Weights of a small transformer language model.
Size: 15 layers, width 64, 2 heads of 32, MLP 256 tanh GELU, vocabulary 7662, 1.24M parameters.
Training: a variant of Muon for these matrices, 112M tokens.
Each number is 500 + 40 x the weight over the matrix's rms, rounded and kept within 0 to 999. Layers, rows and columns count from 0. Numbers have three digits each.

# v: layer 5 attention value, 64x64, rms 0.218, rows 43-63, columns 0-63
# o: layer 5 attention output (transposed), 64x64, rms 0.188, rows 43-63, columns 0-63
# up: layer 5 MLP up, 256x64, rms 0.206, rows 0-25, columns 0-63
# down: layer 5 MLP down (transposed), 256x64, rms 0.281, rows 0-24, columns 0-63
v43:433531583543484549537440549578509434535533476511500465510518523505501500521451556359495527558479540462456608510497395492493509526491510536443489540433513472535503473546523495487500409479535436
o43:538458514485485487478514457493555551481421496515481559500473481497507493467478439569456453419494460536524417524509609502543468553498515494511512465531554478477514511511484497468485649473524514
v44:476512498492398458465525426516442494509561511488516524514521405462460471484548482473474451519530540577536540489466433515549536507557538526489458426501505508557462465466544537527551463540485585
o44:511396490488576561501452467522541464489505460560559515493487554492577539528480549517536555487430499468479450528511594508483498450454431479561527561447469489491482523529476454474444506444584425
v45:437517518567537474488491522528523580515473601500512512522517506451606357521586530537523439439521539438469439444437512481516483567455487512488512561447446448578417542565524558457444433451498496
o45:522478536466522561486487518470564507436493429475494467475419521532379530491404416453449525610427524532483554527512528451506530463571522488562493493529549555507573392471517480532572516492532482
v46:548464481470516484484535461514522493458482502514441498475504521488574458526474519534486525496453465515536399448513486507523536594517533507482482580460387536504514522509488587476595495510443463
o46:447503531527498505532488530516486474517544477480534522548512513502469517508516534455521470456541488438467559538523480481517484395521532552505520407538547500453495445474483419507452488483572572
v47:532516484460515516454524530459501535442494523501559474460426526557510498503494523501552532415543455488474497455487533475404498486470494588525474476541548433523519463502440550534515508559448523
o47:470520475529512478552501529490494452514483489464443495463514458499561522467511482455480476550531577530528530511483429466567555501515512436481546554491456551442492518518519471498573462477502441
v48:490547549503526489490442500456437489510515543539481467538491530433504538502448500470524495417493528464581451512538555535463482492499511503495539584492475616487395492572501453527521390461516496
o48:519445529591489510477555503526572501432437518445513475550463509545483474512528525567483486550447464462426550464492412433476516527537494501498432509470543469543652508393505517458489557508535506
v49:471535463393592485440489448537506497484490512481441564524437513483512567554508553461539535526562512538499486456479509499498461531566468527557538474474491464423520485462533509479515495559513489
o49:574470499533435471518514497489440545559501495532489478452534518504565484452545432519484460486477557475467489562511492560498510458451513456510453528547475527520488562485464519510505456484509507
v50:515493426522463482469538510484456499481417570451457544634479501526481513517571512435463484457522498518532492530436492585483477452507481437532477549504447529506464530616502491552533467511460535
o50:446423522499537505513472515440553464480572455549581489441551488497496521513425487523542496508499500459546508483575434404476503526486491546499493487543530531491560504387523555456457499501540505
v51:483488490543510518494512466431458471474548466451414539507504553478441536562520557487588413491472429562530462390446394594476534495522486503471543541489515552562552486491508520502583497522541586
o51:504444546504459483514479587562533501475520523563557488487530442463537460436434546515456553533550549455512520544571553444468479530502562515481515422565484460475442489481524511488412467459506414
v52:571515539447554488490519551583436535486452474468541525553564530507479470509422495458468474523501415464541473415457475485417512503538483463442507519570591488515442474436542543493550530485499570
o52:481464492547392502486494488439566485475549533471491526454491467476514450499499545456493475450468552585518496492589457521529514549470559588518525479425466496481585502543515393550481482528508489
v53:565492512527441539471505470520480553538541464428507447483420558493484486475479559497533470447530571423427544606486485455535540494487532536482525503507500459477524447505605526525582555470425478
o53:483509518493523488523451521494519474480453481519488533535590405462566514500529437502509477562512376578529501430546503513489542498538452499530501501532484532555463510487471439486461499474527499
v54:504562430526589468439444514470479484466552575541511476472543426517457534517495473504505492467476580451414486453508458567566547547497534532516473548520467478472435502463566500418530507603457523
o54:509465528465517571537541450524484521559494432507524506471460513475515440491530515494521456533496491514585494484517549434395505504503453486545471493478538597479498510491518495550455523439461510
v55:521517483540448567477535540463516476494561467514460545488512489601393562436489515500441497466492490479557547454551517457596458508512478479456466467539449462463540510489499535525477576405482550
o55:518513533438528448569479505603436486528447491465514472474534538423573459519533499502458546497493497556477433526457489510472487492509523598420532519436518507494540498504469516458506423597551459
v56:454482557488473546543562510512487494527478523500553503528472511475499504531446491601469535526489476520460521525436474551500598542442563565488534533520459507392445496446428506418495537508507431
o56:530556482478526442471430500516506437516500474529456445544520452568492523438569475437511470472579567494497498512529491440523458448562440471477504475417512534538531519511523512574444530555481569
v57:547496471472492478466530559529497498536507468438524519409536582528505494421499433529537587504580459456547582506499512506492444469504482492588516471518385485498484492535483450563521491440479513
o57:518559487504478507598456506444526489534466469557460552579501493507510520546512555468488465511430505474544457470528466483564551524501536513395431481492529495471521494447496549464443441532494512
v58:403416425474484474535513540486451588461538489569507523508494479556497601545502546586526479457479573522512511430419492504478550474525480540470437505485500482535503489469582435490509501508571436
o58:559538592528538450474485500526534494450519500465495495461491469444523432453499523427477515528494389520471517623550480485481441531465539434559549562484471552540510464568428549493505495490474507
v59:534594541425514585443549487523465499512443459506567524486452434516469514520537532574493488541484552504462479556495537498547464497426478568495396513524454512539490468472480516491505563452450449
o59:470448474600543435535456521501532502534532498532445467532484568497514542458548428483516553478504418513545564449455447467452518466550499444523533545468491542431493579490513481467443500531516550
v60:496533493441497444530429520532540572461468476523494569525524517529471485452553487505511557474474560539384434469519437472493477534515521520507518439457522489523476492589487489458500541459536548
o60:494475457540536535491542467468466480490535541462562470427452470414467505535505457456494450496500483479592552551471597536510508496546504442516507528531527454507510527430537493532504487530518457
v61:426477558451539501536555470485517492522531501482539507493477486509440478439492483510530613486462539448499521459465520537489488552553470473503434573525463500473490425470573537585414459510494549
o61:556510452511400550501434503472487438548492468578499484501494539544535469509519500518478456599486430547512518534546412528510513416497515482475504424462554519463510563528410523472511537566475500
v62:523493539551584471474487540451547500522465508417450507513537448508483513554506526435487503548464460500544451474500489492519583502575530492527441446483490452548425483530507486511468556456506552
o62:552510488470487492520515494531472545411546474506497515462437508491461474474418515507487491474513506518482604463517522533442481520433461536500571529482509564484524519488574509503499496489517460
v63:507430482547428432465436486522474529504476534501549475494478547465563449537523556399527487480460499500503566455530467555599505506592512540536501464525507592433532509442434484522509575530488497
o63:510538554454554579490564527512500404510476426458474546517515485472493538485415459570514484533538530512523488492532531418462507461457487512489524552436467438593488499517544501500509456487503501
up0:497540489542508502484526521438560526457491472453486522522443519538475576505540466481594496455454576529498458509512599424552537533486469487532395508444460468434512522467482499474455543426512471
down0:456502553457489499503555510483490504408440477509428436500481446574484511519586521546506450570542504556515498516450489513476539480527518436512480511521489466555463501508473457507580469551528469
up1:569572515573511496424454470488493485491447582460456519573513455519516461438471516531430522436524481539472510457434547460527558493470494551497530462512515505446447526506513541528492509536480590
down1:532474529500541476440513573504482498503431522503528531392471549510469474554484504482507455541520511497456481520445500521579513527517516480488470501566557542500455450499460533500457517529478572
up2:438526512506561471549561534428494429490509463555538513535482462534515515459482526487462496487567483544471509468571549544544476502491537464553512501532467526491514467473492518473460472440509469
down2:442520459515505521524476493521456470524509465430514479527464543521522526510486553517460535494548500538442470444466481481505488497542488537476463470492498519488514462442538464473627542516524555
up3:549551514516478474461517456519488431545487518510491523491502521544512474573512483479475519559506549553533541523475448452523538471540518481497460462467458426535535505482458508469468523514447519
down3:451482486472524566530469536415525511489567513505436513428491420449429524518461508452471436485510493501499474516522507524516502499446564496535573512486506527489506499546523481512548491436544514
up4:512501516525463470543485468504554523553453462504502543473499540450599495468583469498506540485525526501546506542501544483404486476450514447532538479454425520523484512475523434493450502442555523
down4:459503517432450596406490478469525559455491478518481496525580485547471460531540483511435501480459511485503509471486510493534548528481539494451465475511524524520477518492560514510575520472470477
up5:452508474512484467410466532486541475488573502538490403506519517467500499493514438480509516552513459417474523550548473504538562491514512532515570483414536526499508511555467495492476464551509499
down5:501500540516492554529495533542487507490468467447504567498565472493514481480523518492537476512483514558538447489453488538479440509494564502491444455579481444534491445531471516456504486464503496
up6:491524424450511458406471486487537516512480509530521475436456475445524537411505502555509529550553492464527461534513497481514531518497501529594483503549501504545566494541506477469573532467537464
down6:517435607542486508556571514476485452559527463513480527494530517527488520511514523472487484503449508529472499502491512589506437479470541486418500522490487495496447501486534505506448485532490569
up7:543497492452493468478514446491520544496528539481552514519465558491545426533481386469570529538445560552430537554481437419504503444544537550511515489449529536493466534423480560497545492508529505
down7:535468478468549477562486508469557448503519486525414494487513529500518445449553603496512474489484477427475419543594469501535554506506522492459464521539444434478513570471527523523522429560532528
up8:491539510497463457538467465523508576475524508495468525563574494461489512521492483490487486418521492511535445483447521534493531521576525532536501484492527479482418509476518510455470570506458528
down8:455468521541516525449497526522430430501468496485525453481418515530516546477506552489518537545507495470469556487530428487504465490503539537474490470517477548536572475512472491562561394494527515
up9:513448482557460542482506462457425493500525514558517451448448491524485519483517481433520521525486550518517419495462550527480585550456447487507475509493500500541582542487509505481542479496521548
down9:489530501510546438482485522487538493486462479515536517491477492455471509511508496468440520565477495481553537514612458510482500542478501503484504446493559508506484460467504576470455516526518533
up10:536443503466505417478481559477563532448567417504541522446445487434504535456493462415521479515527496483609504432521515506485473480508503513514551526512494493486592560539482505464532553506493505
down10:483578546568498483495503458483457491496410505537478513576531538493544503518507541492534482459485505530431473528458497501508438516490541482465471481518474445539466495523506517528464475564542460
up11:508466552527495526495510601565427449417535463503452488485482457525521540526510495498508525479520490457516463505524541448471530514503494524488492438465466462507527527539539548548493460427487505
down11:527540584512510446552533479528578535579519520502515524525461512475493545417517476495455481480450501552428525500493425494515517569474434456520527525449575463452519493441481442474561452478455480
up12:527474494509528501542531523527445502484571438501512459474482476502476491414492511557492485544490471485456534467456539508479499474461528480533564558506493470451450462562501489550511500504543468
down12:542465506499481504433523427499543492480482530525487516531532521470495501500488508472500468435518519481527489517548513525487526508498491556465460435487558511511520540436484505465469562465473550
up13:595514559461450512534527571571547485510513509451477567503407538545518447463480479501540528536516512542429548485469530432457494484574458587497442408546498480459434450504471568458545552463484519
down13:433513516457368501487511484520561538460446532453426425538524525574463479486572449442492531494536482538520534473504495389567552458472496667438515561592530494511548479507494540455467531575453537
up14:492505443496497471580504543544436507506461451490420431507482489457480477566565451526498418499521437472457470506469479472433516485551484545488544593537514516552507520483474550483588519556451516
down14:508510516483496469474604481483546527497479507526583568460443538489527510448471560413539492539467526597526499467510507487551503506440498490468542514510471453505546473498484412475460555462516501
up15:466477535476480468557511509474473511526511509552515451409526558468527473486488457580472482543500533466476471540450518434536480433485517524577489583508476511512530596444537458408480525450553511
down15:551521522474499487492444512466485508488463508512466516493474551598475560449522519441529504486502491533509517479513413557535470487500530561422541437478466507459481443540495527587531464523431500
up16:487521536525477522592541456506467426540520539537514571430437469503453460478543568494513504539569490471514448456401494488481407488508474505524451516524529545528492595407535511570503510431487547
down16:482497431539481461469417544471428544483459458442475503525450551527569550501495503494583547526491530556528435501446533487543535474508604495507443515461490478531519409541464504524560538511476495
up17:530446492551532477446549456560563424516499497413477504486470484532542481487429560513469581509534515481454469555509447500471462552381513514536520462515477551467471465512480515590521501502452500
down17:505524504503475487568526491517399477466490514523389532500459572514478589445490498485603425491506522573444549484470585466535487488547502481542517509494459532484531502573531510453515451459488457
up18:469466503460474521504482539499512462436562492468505500539467440586462474472541525510567510469580502484536456480512504604508491514511546480494455470495504504488513441417574536506551492442465517
down18:525510500558447466503487502519526485514400521489461526518545581490505453571455531532477481549468511540440523460483528473520494534541477455518519524512499501519511481543475516481462421574485534
up19:516520514422483442515486509452472508491529504442592461535536422496516520490514445452475447475443480585519558470453488484495541526524550497470481498465475546490534559460568484486531478478521518
down19:425541472470479429428541494511503478526560564468462536513449505512512450500504519479480505468483532482479471515511540429514559544515474490495442536486570495529480435460466468571519516538555486
up20:503441487489484538510453485510487423467477507491465432557573407510520524511493523452459433494481483471421515445507449556531528548501534487497532535492487512504487518511512525465542522534473548
down20:487535467533498493460509455434525499538494414492500562486454548561465512487483489515574522504471557506543468475475538483466511492560500519511439458531506498480432492524522485591522487494503495
up21:486418454479585458462534530494420526532493433524509543489446511555482495552433460451543478540491473447535483608510450521494513516457581507468525506471462519426457533544489522515522521479455518
down21:533456590561477528502486521469474445510456595454527472456453524416538480560504457471457506439535478517510432478541483518492504522479585678471466490492524447559496469515482450479500487536505542
up22:551480495499423410550512527539518503488430452480527495481583509509539500522580510493480488493494485556507564461495483495458457413545472525475484418477449563496525516480544555515485565468528520
down22:508511541531471424496525560529453582451500528447501465476507524512539410488583534463478524476428518488577453445504495529467512467547495514540505424525517530483487535519514504524468423464514508
up23:439435503528524507536558493571503550503547554537444474488558514529554495459553517534510544497533508472410464488453430498449485510518464415462563532481484503530460540564471454526434520453473514
down23:499483463512413567409445548458545471532481605544444522554562528549537494438486520532514538577510510501512459417538528538507524471496492411462539570451506503447520481548465476521477504505503496
up24:538514496498511487489439533556503527474432453497478514551527529523512447496502493460465546526515421482496542510478410462476480534561523494537561514553474521470443485583459517510506469501475483
down24:490543485540520562487506502503527466523559516554508490481463486537496488476532506493485482500483490518481488420480476550509485509497445497515422539578503481478531542466540450533507515476574472
up25:531487493602416503499424592522448431526523481504516492504483542544420533474438478475542506386480471503559486464492461529440491459482543457560505514445497491445595470577511572519536527506505491